Weights of a small transformer language model: rotary positions, tied embeddings.
Each number is 128 + 24 x the weight over the matrix's rms, rounded and kept within 0 to 255. Layers, rows and columns count from 0. Numbers have three digits each.

# layer 8 MLP up, 768x192, rms 0.127, rows 671-719, columns 96-191
085121136117123140149094130129118117143097125111121116089153155139108120123135172158098106161137149140108125116084147166176116090144138147148126132129138063136182114122119132126158143143147104110124132144147112140125127116104145124163099150105111132106134136146174130093121122128162103116
127143170129109141136095150131187131113091078129124135152184146114132125087105115126141136171133111126074154127141083121104109130141157130163149114121118125082126120128132100102099144123158138140143136105108126158099149150128139138143123108125148146103113138120105122128136165112138094116
172177110130143141110120132120134146170105114096141153130144088155141122126080105134118129095121107136148152124112112131119119143139105129151111093143116124093145137115125159116141148135128143134119121132148121089070081092112105131097104115183147121111142151156115147166160141114137094113
131118105164186137142145118126124129114142134160137079082140124116111119110143114143120118126156205125103130086100145128146085115088128144140146136121140148092108113134174129143143072167095114144107156092125125163111107128104103099145126129135111148133158178135153114122157122081091185143
115119137094123159146155144138111110116142126122100108137145093138139127113168092144114154096085053128075097132141117139142134135171113141120149126156111116130154102118100131164119088111124135147080140135128130149131114159121146157105100119089109140118102117158153101119072144132110124090
125165150090125117160132121110110148156108157164136115124074178122142126136103107090139118135122070112135073140088171109096141145115105155147143158152149122141180114107175125099149144116161088102158142151089142141108099151157130134132164123075151144126145142112093150076161116104150094145
120142099113138119123108152141113115115096103108096086123168166137118086121115119118111127124158124118131119103117133099130145108153136153093147126089133083154164123117103147135126111147128125167148116152153114151110136109130111136129110126138203101162126126135138155198140160121118176110
117096064164108139124111125155143099162141126086155157099124092110093125165136113105111132125113077146183102127132111140107119135133150084118135164116135143128134148192080139124174134126155138089169141124173137117157115099142112140186078127139140131116103157132111115171092108124117098137
116104096118148163113138135098136119152070161101144114126120134144130151168126131120119103156113174114111129115135116136117142131133127164127134154111123142149092138119083159118101155132128173143099140140152167134092137138136123144120151144110149109131083110099142116131140132164111147121
125155113158103144140123109181124143132150095136120120152100084120119162128091118113113128168126132136117117175111111102135124138154167139142103108103085141127154133135102117067123136147120095105127125117091118143098167127120129116157134164157101164138159158128123096109143084138167095180
134114092151128057166132121096126043134118127135100133141126164126113142114177136114140119171159133113125161119134104157103135162157134116104123148108117146130133088152135139154127175139114114138084133186172141127156116149083127159171125069117120104148136129147165098110128137143128097139
124135143113117090164097147136099149121153144075138110128144143084126072094144156140121124124096131115147122118117169105148157102153164071100142119092176108104136138128131125125115156127168107126082128119150110123092118097069143143156129125133142120109080127102126124143165087146116098084
126131136065108137138092118116127144151154153160114141141140138120087146108128171124125152142106131108147147134145175111115129135128101139127117121066129064136155158097096154156148212130071120160148096133119126093136124079122110119169115154115113125138183133118145143096125111127153172103
124136122126111154179083086121138100151125132129115115205163077161126089105115159091105147136142136089168147109106135162138130109086117118151135138120143110076112112136120190127155140122094137122098107163141144128118131094120126145131178144134097125143110131126122127119122136104146163142
099124090157080115135108129093081098125153127152136108142143130157104116120124118151128164137116114093099153144153101141141138140105125095156110123160137139154132114107117107085106154104135123148154111100110131122109147105100092126169102155146125103138121126164103155138156123105117118129
145141097104109106116130083157135161162129126105130158170094089075134164128143181094104141155161125122163116114185097131067136091143147127103112129099120092141128135120186161108106142134127077107130154114107109147103152106132144121135120113151119136113102137106126129083139111151197169151
099122126131116134159147131127135127122113149135159085129118203082119163209128154097155147126128170129102154122089095124098101132135092147141114064131165137161187073196123109118190135129106105118121134138137164099131129145150109137119132124163132110167144114134085132056121110124122118142
175106114146130175143125107104161136112129101094134140105106117118130119155112106121125164163125156150145160101121135143192153175155111189085100141141124139129151106123106099119121108110123112154128164155111149128109126134124097140088120089149108144134128180118101186091143128142113145153
116086124134140142136101129151078156145086103094146137106160117121133128176118133120089142103107157115120108150158127189157098138179140108116133145111170151106070107131103098144119151111145178111132122135113130143151171157182166146172103151144149136158124134145124118102114130147140117104
138131152148148127112094077178114105139121170143144119172096128178165137141153141131127114116163154133096108122088132122101150119102125142107184166133129129155129131142145152157094155128151129059126124119137176129130137125131115116072163114152154143102126121150122178102109128122129114108
124166146137101067083167110126158130166124123105154118140122120141105154094163111099122124132125070147118148153104102108112131153143138107152147117102105095109120096155117143146138162107164171145164157110125151088175116125078128118108153136123185148072156115080124088119082125155104195085
149142130183105136122116152074124108111150085166105120095162101099127130125124149132138121115116146147171130138164146105164167133162155123159133108179126124153147111142123148135145139120107118076152142115183094143140094096064139212117087165120116147144143153130135097132159163101099117114
156152144115106084151125133097133159131121122156080142106106118131154132165140148100100110161144130115138134114128167130154123100099118139161155150157153073130102096119153166095047101126132109161086141097134099100119119140124101139105087104136104123079093134106122131120120157127152121101
110118117163101103127104147127099112122104125107133133126075077146138156109147112102164161154145130115129129151102140127141136118095117136098180127112156145151138098115132125187104097116128113102139145149164156066149142122160130135150157149138128119158110155148146041116134151132128145122
135145128146124123152128123112123151106128182090143142143113130190081158138140133134126138095139118130105085084138101111100137144127106118119131189109106115132136141149112102108107140122103142162121107116109115143096133158141133112148134123147109108102107136123152120157136178125124115073
121108114132126149155157161126122133120120098122114098175156163117110109145141113105139079106133142085137124154141155128112091128133126113064120128124102153141117120117133131153143124170141107163136109119103152116131126136133140173152142139131135129200092091157153099125094163120127121142
127112164087163151140124150127080113106157146151145111108106166165143139165079153113148129112119119136149144123146158136111129156115107103140129156117143147123089099115101131114124147109137122156164152119116138116138104097142123081125134100095135160158056114152099107112110148093143151175
128149100136093109149193157173122120064152158109144100126096143152128171113094170146115125129100146117140058145134068139154144152114098105147135153129130163150100104093136117121119098137141107133110135152152138098119178124112146123160107188153096101144116102125128107130131120134128094102
125139133126137134144097133136173115115101154145144144095136142131146121115139124142166134090124101116125136107123123085124124162142128133160077179180119096151185151106176147179160134162104098127112137203154140106131069138095141168171126065128144117106148124134112140124127137129111159168
135115161137152129149130112114135122145115128147145169173102170125111125091127112115105108137142126125176134152136145095112146130129102134123168131146180105153150137086079127161195108165102114098113144121121118133090150160123118134155110129144176084087112140075135146088093147119144108093
147099172081092167103148185076124141104103114141166108112091111104125113121155141136123115141157115131130108139129141106163099104128108135124159127169148138135157158138101118164106118141120164134125118134130139131120121097095108112120147144147098144108078138106130126137139164094125123117
101123143107114130134080141096116141102122150122159149183098142088077127114137108079144118080123066158093079150134146089134097119145146129087121174147132140175131118158112115164163121143114146098094160095122130133177169136121125122122120152139101151129122098133129141138166122150145116114
134140121133083099118151137135141099103138157160183120149144110169157142124169157136126104144102140141160153129109174108148106087135197130145129165099101159086121140132143179102104115114119142161127083113120096133109120125158096138129164093117125126112122111117140129142129142129116165127
121123144120132157136116150123141130121148135117156088115120134076136132120114161118166124145122117117120141118154133117122132162128113106096101093119120166172116120140134126100145093082098089165134106121133121105113123131115126149138138172146125136098146103087153134143069107126104121169
110166139129112107131152118146142098138166097117093130097123130112147117133137148124090151141177160157144145102167163136102102124137126142087119108177121130125174118173137113144080083128102100109106120099120123109159141122122150119129165154122139108146128080107086146154154132128109180111
176136152099113156126144123127134136100110072185139128132159144121130130125164113130073141160113155126117117111115125158105134150099108128102117111147115160102136105174134109145118157119099129114134183141081146139107128133110124143110137067128156108100135168119137120131141161110108154156
115123140127127144128118126118085118095112141154160113078128115144140106130150129168139094130106121153124105146131143153105141131102135146125091141124139108154101122159136116174140108100138177100187114128121139136151102107124157160135122120141090158128111117107148152092118136131102169089
131136098149106140118107143134094115100140104146125154151128130134068167115160086137129138143123110133127114118167132124099139132126122091112149112123121142138123132141161140123111095108046104143128143161106101120118101117104123129140117123203170111103130124128114134113077156118148126127
142105117125145103089164136138116125151113127098132099126127130142127133093128098112108124130101143140108097119130118144141136122142116140114147129126080151132136134137109134121142132120144168093134110125129077116142128098114094079122117128127141143137120152099132134136124146125133127110
092153111146145110140186111144169098128122079136141140139080117117123159136103171125105151116137181138117093114152099137095132136134156149104130083106115100132132140165173167106156112117130111128138116090127120126142101084113143112155112130138133169114185126177124119109168142136157145178
159153137114152131155132088091122134105121126166142098132140133134094124129163098133160150095134108151188151104172107138150116099139159138131141109144175138134119133156142129131162130141121144071106125116099139166159154112134119136078074103100185123120159159123151111149095101160130145135
104134106092130151144145079150150121163092148168105116123161118139122127115126141088113091125130119123158143139139148103085121130127114142061136120142122103159084096083147161146126098125109087132104127121113078115142105144087114167131182136163153128141113084109107145120139107107170110157
115098121130135084150139131108137117105115129120130087124110136142086089113117159152156161102135140128106156153140075110116142134130101125152118139109157134139139144162162120141138106114131096111115160149139128132123085125143090115131143194099100086121103104128134113169112136122143141137
185152131131125098118076104121088119141117119175081132146119135086124120143092168102096092126113121044118150107109120150111123139130102103098105103118111125161098155147121169110164085116097138116086165119164075159155091116144132141135102117143140134137108104146131164114134134109135093164
143141120107142148134130170100080160123108128116122119091125144194155132119134096150164123108171153076203148123157107097108129115138069112157174141132149094154106145169161102152138130148101152125145071122115111106173143130154115146111134127140141133125139118143156153119100157085139158094
124101112126125107128143091122140150128105160158141136108163134128140121118147094146131114145093107137121106106139151140171138167128094133163104148083098133091159106154091132142096105141141126093140114133132143153162132142164115154151130162115118121144083129102102131151152142122127132124
111087158126116118130117178115109151174150071113126086132099115134109117126106143117138112113127102141114104133121110144120110083110084048115131152120121124134108136133097149136133124166121144117147135104106142101081091137146129136169108119161122114121163113133153086150120168124137129103
104134143150119078155126136105130141143146108078081153135125171152162142129142108147149097095137140147095124131138149112109100151111092144116135134146048115153081142114123140090137133104101114093120152152148153159122151120100156153125108164131165107129109118100143162171139141141116142138
134157119146143104089146089131154096130141140153134146145150157138100128113099093141096166113147145121157140112089123095116137116108124155090128130116154107116138151119164090137095126098095154140116106088110083113147124129149137143138111158153158109133103146096152106162141147153143131147
# layer 8 MLP down (transposed), 768x192, rms 0.119, rows 671-718, columns 96-191
161157126127141109148147130132148142137122145090111163146149124107151151138108119095138135108069099126136151164130106101122107124129150126153150146138135145144147160131133155129147118146163110150149095106122105145124139143155154139107145100120131091113158133112162135131145161125116099142
150150080110111117140143136141130141157139138141112141098136104100121137163115144154156115160120140139165132121169145152122122111117077145097135110114145154177145110123136124132119113103130138126108090144121056078128113169164089095126152122105138075131109098137101148158107102133050143106
126173147150119110125144126109136114130082142136142103142121150137133126091118145119110144138199112143136159122108115142106133119135152114117069164160120134153119113099113115126097157106110143152121088108131113145111116129103128113143126132132140162120112123081160122169120073153131099098
129081148105149138102117127114165095131123115172120135117132126108137132149104163117136128137144134098100132163153098121150131166098158126146124160160108135124096120140142116147111150088110105140140113123138147138165124084142098151133106148125134163129052118099131127169165117154128153126
127133119110135136097138143092103134130091152132138164180105122177113135130157128170117135137132170120150150102093164133156114148144124146138107168063057145124119112151126153136126135129080143101150109155117106148127156056145115116088097145187154148122125117136150146162132097140156125108
130105130128163179128178112139174139138143137152142149141129115103135127165144125164130097088120148131104117139122081159096134121091090145098113123180117142100134157136148091095112114140172146098110115138158145149142140158122131126103123127134172131133119103127096158128148141145088142119
150088153116163154148158103116164140133123151131136121094087114154140091148123148143136148132145177144124141163154169127115128128113137127146119139143125149125144125120188055135086089100144129140106109123132200159114129119139113085176166152140124132094084109160119175087084158162132113147
174134093095125168092099107129157151129142164191126102120113132112121185101103100089117130111113112124140185106108129163109119123128127139149166142150153105142140145135110138145117112116147087116115109140112163100118121143121077136086140078113145152128133158134116122069125079144184135131
130164113130132096136131146114129127059112097140123188095113159133160118134134125135123142116108137122096102184135118107157115078154158150136148114122146146141142100102090128130141150150148115169130141142113144086141114133153139121129114133088116168163170108140104089090107117145138106089
115099141126145140119120117084087085075130136128123092117139141187104154133165140099132130127138090128136136080118099161102159145099167167149149121132125121131130131102124064118144172174074125128114135138139158133090145108111126119131140075094122108130120143096114170140132143138111145116
123139119144129151127117139195145109112099077105154125089133132116140178150100112135137111102157099088117121110146108146108103105091137114150081094106118105073130134143191144118125149092113133111146192142130149129151126073146162148101133111120096101141137126137132102161144105144154126127
119176130158134163102135113100150135105067138127125146113141163127131134163088111179106136137130062132124106098131124082088096145115101151127123078105120170146125114080176100145129169093141110129131124150123115141177155129115116117119129147133103124125132161103143129066110101141165135161
140114131180119126149151119159156138122093094131115137127129113154141179129160153158143129134154066130162111130095130115146139092119156089130153110151126168119107098163169151162119103138133114088114132153143173141134135150114202139139155132128126109089101120140155114111139139103120156129
158112087111128127106140144124126146125143146153124140211104146119149140087142106102149112121100123154135165124156096149141145136187145144091100118111123124143110148117133115133122111106123093129150110133102175124090104111111105133160109148140127142086185157159146167146104163113165120150
138125106133145121100130154134160111114105120083123108118146144163151150113157128156153080134118136117174169145134132105160124135127109129094132132098101102100101124149114140117129134164097130160113110132142143156126112148109119133114114128117158144179180167120152121149118099123140104085
110142128153148126130128099140117107126117150099140082094154155118112137150124148138170119138129115076091101111175085141106106130135115099116109122181146118161158111139123129133144159070114137121134163182134155096144142123115079128146136138137140110120101106100122127116158106099120137150
179103148154098096114100139123124148132142137144159131102129155111143127116117115067120094091093125150119110143120124161126141142147136095152112138124136141096090145128109127142133070129127109118130142098182121084117135119122157148151149158145110150080114073131165132166148154114115147161
103123106102122142067098066148149153134080138156147145141134156152122106091130133149143150126149119143111123148156141143097112124159105096140106103104111142118168141139157146125103122138108148093096155082152124120111109133104116159140096144063085155113088132144167147105159100161101136114
150147118142150123139155120112120121148165090140132089110128162106155136093176120077139140069139119177120116126141124199132134162126139113153140158129137108115116141122138125153092134126156123118112117144128093133094104125108147132149104105119123123137103120139120120102114160125078149154
133145084159141160127120146100094114104134107107125136160162101123121171170129134090114160092102074110141098160112109139111125140165092110135129114154154123124119142127115114130099082147157140195142156097124133138115152164122171095145145118122160100165096113110140113144135139130120085123
122107134129140115188155134117113139146114114128118048077124105109078097170095190160165134162135118118131121121123126155132161136117119120084127128155106120169094102117142139153113167164142141121130141114161113151150125130131134128108123107089112131126143116131148145082158157166127102116
128147165159117133153114174116127103113097138124100095074149157141170131085144170134150152113126167146164120130176092128137144131113117148127105112141145101103166137113097109112115142101142122123118114082189128117134151151113167098083092094153109119115114163158164099110182142116122130114
142116151127147153089118128123117109141114144141140119106112150098098128101144143122129138157122113156116165128059124120105135137126173154101100158132124148155152157115110121139128153096122133105130097129139138120091143137093116112111146107162137158125168165144113126158078148158140115123
126140136083147130109096168148115151171107134164123163123143074116153120124140133163117128142153145154116146099137141126113105154142136167164159145134153079117070160165111130099111157148144109144101100101132093130134117126141139118130108158128121101138152087132103153126117120100146117114
170099177109164137133161104079125138169091132128101129083109111130155156155142174105121139163145161091172137128116178122127128119146154121107170117137156112097069119103132127145162133124130124134120116133122135080098099130133136082150113111123149156139147173118132071099174132147113136133
146130110118111136137113153145145139136119105099106101060130085123144104119134112146138119106083116163117147122137135134090147131132119119136147133082078127106123129097089134151100126097152151121112069108139152161111119142151124104069130081148155136150145123123135151113119153085124149112
131158146150154139070125086095111149155117172151146117127160156128135195132148108095141140167152127144135121131146126164120142117144127122152136110136133146138168135150149075153124132052124100114159144139123119146149110142108121125135153137103153146129096107115108142123152135105126116119
132120134093116143117177095150119149127157112131111139234108109108149118136097144125101102133135105130173133118117147139136136111154094129131099120125088132113134156122157139131130093114101148115162107161126116132180134137156157090114132121084132140134112143089091126138115137154131104112
112134123156140127129124141171110130093112121092129097059150125128130114102104113104176120133155140129133088137121146119091144124116144123135106093090141126119139121062123159116087130111124106108104151060076133116130145151117109145123134139139118150183162119169123108167104125148120170128
130097149110139083109119112169106111068139118120114147187126112154144122125141114131106129131150111118121089072079076129168115156141088157115114117138130099140140112143117150161158164136086074149127116095103147097127135107120121090131132147129114113121078167145134117164145133121158155153
087093132108145110123119105110117096087112125152106093182113139128160139106094061170133113125094158133154148074152123144117123127151105118161119120155108132113106110062111115111114124113152155132144125136179078152142136082117142153147138131110109111154102125131115067110137133106100141120
137138183097126133145109091140104129125085151109134135116143159121080141096117142136138120147125119137134078156101123100114129141142132142112091124170100149111124099126147093112145091104100133115108127088164113095125123123127132174183118134145130112158120125158065156074153108156114141139
079149099122145098099116109153099142124111132102108127186100120096126175115145114112124094101136169095060181140142147150124117174108093103110126086123153171134147141086107140113148151197109118078128099156159133163109181126088139162138158107085128129138116146116097115131149124179101127114
164117121134128100130094085125134137088071084139105152073135161172100146094138127155150123145131140116124121127152085090143127103098161105121141125084117143129132151117124136144126137138147098123130126103120117120198121153111133133129178141142102126145166138121115153146100127136118131095
138123142112150120134083119106165106119123140169143078093164163137110136134107120139133144152115130123128121120117137100101128172116155085116135127108161113124114110114154117122114142151151138096098086136128168153121111091137110144141081108098137128158075071147130143128128142115116151137
126158130106140121133136067160112126147108151110098161151159118146133082111125129131159135115111126138121152109143116104142127112133098134084146107148112077095149138108098123096155166102166156123098136092112113123143150117166128073119156154144128137105092097132109141082120110116148138100
175091125122117135131123101108150123170110112170117091152171151133135129133101103117161117123111145114108115206140130114174130141116151135157185123131124117134127117094070166122155126105156159154086127097134152109106115125114133113104139133129152132159146101161134099091112117107126152154
104112143149125128119168125151146136149134131102141152178110140093105158110112117117147128123145132131131128090102160065100135144116101136160105108172122178139145127122123133129145121118127107113141154183108170143125147176132108130106122127142139112094140100145145182101162117092097125153
120123105095124139131146109104118098120155123147146115058129123118113114130144149124113103147128126104132122135148139138102101160132157144136157140133113091136127128122134123119123110133176112145131118152128134182119130181113173138122119120141113168163104127153163156127123120128115095111
135143151093082110137091140157093153096117088164129171120115126137124124133080098139140131136142125128161139153139081122120151124145138143137123115148091091130069111149113165107144143140099118167174144107128142148198184166119147148092115095101096155112112105120086085079083173147073124137
108084070166066161128123165160144065167160141111115101136095172120153128137150122119145116136112198128114106096143101151148134092120084146146104147152093114104122127132109155164108167124153146143117190143080123130105113108136108137080142100134097146122125087122137185127158137119088119112
146148129116139120078117136118156133146167121134115138145105178117116156127132152166128127102139084122122146127143095120175163096080148136133111144178123126120175164181117155119149119148133137099117091143117163121129170121145137132130076116104164066144110131122138120137118132124148147121
127096174109130132098154135102097111094143134143155174104167137122184144111145190144131090140089123078115141108147124105151110131117139153156125127135101138134161097132134122107146124145121124124129103149114186122130157110135087128136145128131149121141130092132118139135093126112137135121
146131126097110116148157142131088148177101099167157176099114120130133121127099108103120119092138140120097122140126127123117110115138119136158079142145139142160124160114074075126120135108116095155117095159120137166129097152180156156124127112146148115131189134119169108167075130091103105121
127113141140130146157155159177109112171121150136130088100146120155117143137130106130124148133136119086090145116079117124166148142166094112082119102141103119107097148103134113118111126064107129112108123131117161106128158137129114119168117103136170092171130162123157080108092123210151114139
134121159109134133136088133106126147126088120109127076045151106136123139137162123147107136157157142117146120148102123106154126119140134112139165140148117139123129156112123123139169131148178097121136163139117092086150111121112117142124116114126140107122176120144128128096125094150124144128
143135165109131150160130140138114129117165096053165138104145101118132145105133098102104158124145121121146106145117127076092125141116132145145168149116162103109153140131107100085129103099110103110149105147121104157140128119140097092176112142128181143143106104095152120176116151156116140121
127119129146127134157110134160128107120107150101150134117109155155082127100119211149111117093028152138184126130127142142101153115124126179124122157107127128100106118120139150090157110138148159075131167123126129110127119100129126137102135154149084197112125089115157194155149137173106118071
# layer 8 MLP gate, 768x192, rms 0.122, rows 672-719, columns 96-191
145098139185180147140127124130172162137149087137149105167160120168176121108090077106133132156115120139129117098138096085119106133190160168103133126147134109131148171125113131178122129081116150135137094094104131110170153124164138154144182123125135125105077111149172125147132123156143098150
138124118125131127157156152137104117152120134145080109124124101137093116149125118163130133132154129115143107135109111090109115107119120150113117145150115119083127131135162124166143130108067126112108118145119089138123118144110093102159141139094182170119160184147194149152111118134138167125
151136129100142135125144126111102139097119111156154128112108137108147136144118096142119135132126137164132122128077124122137145150151108138140131146140131168136168147113109137187156108127146143123145098076130121091116125120141103128145120138120166166100097140153168153156143142117148099143
142087143121160166126160151135112125135173110109138119136133107128157103140120120124140134124137131108123124122169126123160148133108070136112145148129115127105174135150138128116114176158133149121142103136138164123139112157111129108141128157116144130116103161088111126092130104161151112125
118143155081125101166120142120134151168109116148110101119153121111116060171093091105166172141118123157140122131125114099138141140158107125106135165168114141116158127156143153148125144123136094141151094177123163132116163149125090096103147152089157131116148141073080144121140165123156105161
137112122089121153105126110099113132126143140077150142153102109114100126091131188113126184091141156116123153173142142124137112114193191139158102139126136101164126147089148185140115130144136137131164112154080095105105097140116156161124130109192139126131149144100118128105118122114149131119
151167183144086093121109123135086144093110106144109133145114137129114114156153114160181112121141158131148120123126122133154121125162142115133142097133145115094146089149160097102144138117136103114126143152121089134081141135100119142121171134184080157101153094146137117149093140165122143164
083132095151130098112136147130128158091112172095124157091135102122142120087097125151171118119148114105112102113190095148172109130124127107165085164104161122188155143151089137113122127113113130099124120086121101125109118115126138147122121107103123132134118109126086146146131142128157113119
109124172080122116103189130144126156115157138135140093117123090133135099110115149145153149154129135150078136144143103135130128130151148066164108134143099129082100131084105152128138150130138147107162157118166084121188084116121159108148121151108118148104102098122142127114139101120126133142
104104120164143127099145133141106138120097128113150139162160120111141109140102130153138097108075125125157088137131139143124114104160114151121144148154102200115130156121122164140095195118119131099157120096117103121147156131164108128068152156187125106101125123121094106143124154141107101164
122115078144131122132138085144129156126110136115150114117142154150158147063129158127115116125116152129092127116145120111117086148124140136133145150137178117137135094150105128166118130094101128144101180145155125098114158123114145122118179123127131180117111123104146128149155102149151107158
164125123113142124091133130132147169045114113114093136144143104149148178123109177094139115129111146118099115111080083125145072157127145132104120166115123152133131116150114124117146142115158135148077090095145134099154099135170124111158177162146126108160123113130149124127158122117102182157
150135187114128176141118109143088132101126113131177161088098083123144108114140131116101169121111127166106175086157109119130150123111143117101097093123131128120123162154088129127128120073120112129137144122126147103137108128117110115151138103080106130088122141143144124135108122108156124134
145112122117136088103130140166129154150108138152174174157144092102124131117136096103138093142104101130139132155134139130117158122116172118134144135139123115147156176117121138108126136163123101115088127109124089109149122134161113130099111107100164141121131143091118078156136159107129125093
129132163126122130067149107107093147137177097152140127156110134124079136077044165140111135123083122104125150095182162133104128111125141127096089111114091160092119108098136144100149183172118169137110164087114092091143088123162179157103148093162139136136141159147173130123156125156120092147
156136158110133094146127129129112110117105133157113146117124095059124111140122090154104117133093143163138126108111149134102158158123157150166156156158138113129165152118076127126090149123154075147119096095137105154138144106105102135081145123129132102098115171103132135131138115121166094111
125120089127114132137157094131139163110129148091135144163224179118076069129126133117113139127149132153133119118160161103148101104120087174070124132151157150143142132152154164126187109119138110129147139128182101137127127153127096132112134112118121170147158155108136158100139131179137117161
121109160115137077153121118132153101124145140093152119146124126105138099145102143171113123202131110129151130120114152148125074126128123144095142120078167109121108132110139130192162073132138124142148139143158076133121136090107088116121130106140077139155157124124153128152144096153194123103
149106123163160143143100116165131141111135108078142097106139143096154070132137148142119156122104107154138132126145136129146136120080141083121086139086137105094141129143164125138121155115105104126135121138112181118109150137122118118113108132089124153110134147105071139147140125152137138139
163146154144110166154091146145144175085103143094137150153135116138125124089138127159141129150097127142173160138110154115136099131145162149148155128142162165104115149140131081172113106091133145147124131148130119143101094135121102129120133167157123099137111145162150135125133143077133128124
163107158112133078130154175098159116118131101116109149149121093128123142116129145161105145114122105130090147151108093168167108125100115113131115128162101137100145163132103129136120149107114175147140088151121130138151140135150148113125107095090124114116134135135162131148122167096114072138
095132092118146148109104133118131166111143102130132113114123133116184143119115136167157107116088134130103132123098143158133126164114186140127112095123095178059126122119138131160145114143116141132115153141107115150108138119141145105125125121174137093106118161099141116106142105108132153144
154155107118122084104109085138187119129132108111161114123167081171105128148136118138104117145115134177096121159112153090128114102097144136140136108128124138109187138120171095154130101077119170128134150142136104129130130127189104132071147121142129102161134110114144097104114140138131142129
124141149164119167173160174138163114138129162156143151099138147112098136139108122135120141116146132130124131097056118134123098141156125128126106137107112127151158146125057117101106104133139173169147113109180126124133137128125132098186112124127122101141120162122149143121085190137166126111
116158125116096113090144135148129133125142138112144128156129173146119142087142149135142089160159148164134085095080134146179125152161116167137114175152120181179100120118140115119111151134118139172128165135107111144102110126117083112098172129123132140104148129107132132153135097125147176160
145151147123154113155134159153082094153114119128144136141148141087099127199075126111132115152112148127157145142080130167098155149136101101108097142136130138117169139116082093151155155139099136118147139083186165122155144115127143153156111133131129134116096138139134133107145192130166192095
107140122148121094140097086113118117121123126153146080159113136145114110134158116122123147111150106133134123106121138146168110182126147151183122125083146128119132068109107135109114127125082124142139121139150115155114125117144110129131110177069092139132144169077143135105090115115156144139
152141109118160167070109156138096165135149131163142104161182126145173077151085143098141169164108121111136125144066154129167167137135127105106131137147157097145110136107186138155118162133102084095142086131122159142155139130148111075160154132115143158110175143116143156143106147120152141146
132140122092121114139155131119109126131125128117185119117077139106132116133077110141094133165111155128121193149140177140136108127086145153161119099161116083096171156124149151137146159024080090117165153118161100141121151150088103092128090170150121125107121123105140133126148155138140119124
107119149117127166110121131131129108127107109158127084095089148168111110107135129121153180155092125129168112170098140110101162131125112128139121175088119137106104128116127131153076115135121150115108149109152094082092145138137128131162179133153113070088130131116124133184125113132139146058
098123149112150161108159135120135157105111103116108139161114123123115112121095142141105121151177126103161141127126148129142118138116154129147106152097096104165164097058087122124100168073120135126137135145124136119128125147082151084142125071120162090137112139096154112124138118164079165160
111173132139090097150111120141136157148123119143105099122068126112130171149156189154132134088111156145152170133100091147157161134170121155133116110167094080150141121077093116123143148171138108181127139109119115113130119134093117140129055116054123150152093129147139118121138139145135164123
116130159135130123123139127084137126087102149150134136138132135105113113093124135103136116125115140104163157083128148113131141102168144125170102134102104114160147135113082118104168107101117151119098187159143110128136138080103123056117124142150120100095125146159131127093139136156098115138
103124155134143142153128127169173111148106165094147110111096120110146097136143176155133076138153154123146142119113111124101116124102136185159088180109136150134143117132113156119139129140127125130141106057154131116162127080151142097174138165114165094114130162063124131171120128132163135106
145166119111143124106147124148109118079106133131150125121153122126116127106104152169142150120135146132143161099125072181113112111149133161132131133140136152086169168169154123132108100109112121161142181154121168153075160137137119104117110089153117126135097164139142150162142200126147104094
085113149175135109139123178112142147141158063146113142147129088072123138083123108151104131118091123134118153130130118127085145112129108070126135115177116134136125154090138095097133160112094103127116127109125091111113151151147115125073131164162110152148109118086169120151114142164112107165
102172120156103085118101171143119104125147187136126114061125148128170093162130088121174101109144126108098126077128090123140119172144156130154138139112145084107116129110146149128105103160145145100134150105157120103093162114124095078132160130113157149149139132119156118115135089158140156148
128120114122124138111122161138106110131130112149143102137119121109117137107121134120133099155130119110130129143133152161100156160191129143122137101150105144112120122159135137125161102150150105135124114160140150150125123137123100119117114142127121148129113098136134136143102146115158124119
128145141107094096100105136145121141127139173150090102158165116104148100117110096122129176126094118114103124117125141143115130125129118134120098120199120151169116149038139129112128137095157123073120134135092115168115124137184134102143106159143125138108125125111064104101132108154143112122
128138153153137094097122112140104139159128103102101128178127159129148154167101134156149125197117101149062148145087122096117144170110123123109140109146137036131102137168125111112115098100100133169174129154149142149110127116106115139164108119113133142152095146120137107122067119119116116136
156129167160175124090099105148150130147151123123083174108089132119134147135155159173116153124113105125118139094137141108185167142141144121131143142136093133112140131132127116127109102146170151122109127122078176130109151110140124126128115170137157135137091119114116148118083100145134110098
118137152147120121151122141140148085147136149106104102125168185114148136124123103104138135108125135132092134083093080112123148094157109129124087135143125109124162137124129112085133155155121133155096152129152153091116133145160162119138154086137089108128085117148123146097182136130117159158
120163154119135127109139079107109135156087133123175160121144129090131132100133137132124118136109140124138160113131131127138190158143139113131112134109164122156124155182183128152113151155098105126129195125169151120134140143123135119112091123088161131132129154131132104108129121081148133151
075163073141149150128134136172106151104133142127100149113128083153117158162106118172115134069105138122165150134130156086116093131123136154119127104192162077144078099164131131112127137125084143126120152125133135090100146131129090117081114128111146103099160139118106115177129116150124150132
100141129121079140096086126177125130142193130121144147128100120120088088100117119152095130107119139128122145107110101142172126164170146149110093157111133167117145133077117157130088132134073161134149143150137150133131123109097101135138129126149116124109132104145103144169117144084176115130
135125153097145087176135131099135148051117142084122085160158135137133142080154102132121145127091135132146086141122144098140160124116157122154086162139133125140118150103102138131137150135081142111157138140083131115117127119094118079105137116135124154149139149116141139130092141100173127126
146163140121158119154140161134141138158095145111107132146136165148142096119144144113184088095130101102152121120123155142166131133133105126112094142159145123200131118126130098147134109160122087118118153104111169132105119099154131086114127124136125109155141157121138132117173141147131120104
115100091115170177143125128166139137139109148111097108126146113079097115138087108148150117111085091162095095131159122148161113111134135139171150126137127160136160113126123117166137111153119115154115095131076135173128148144103107097123116138138100197086140137121124149129115123122118127147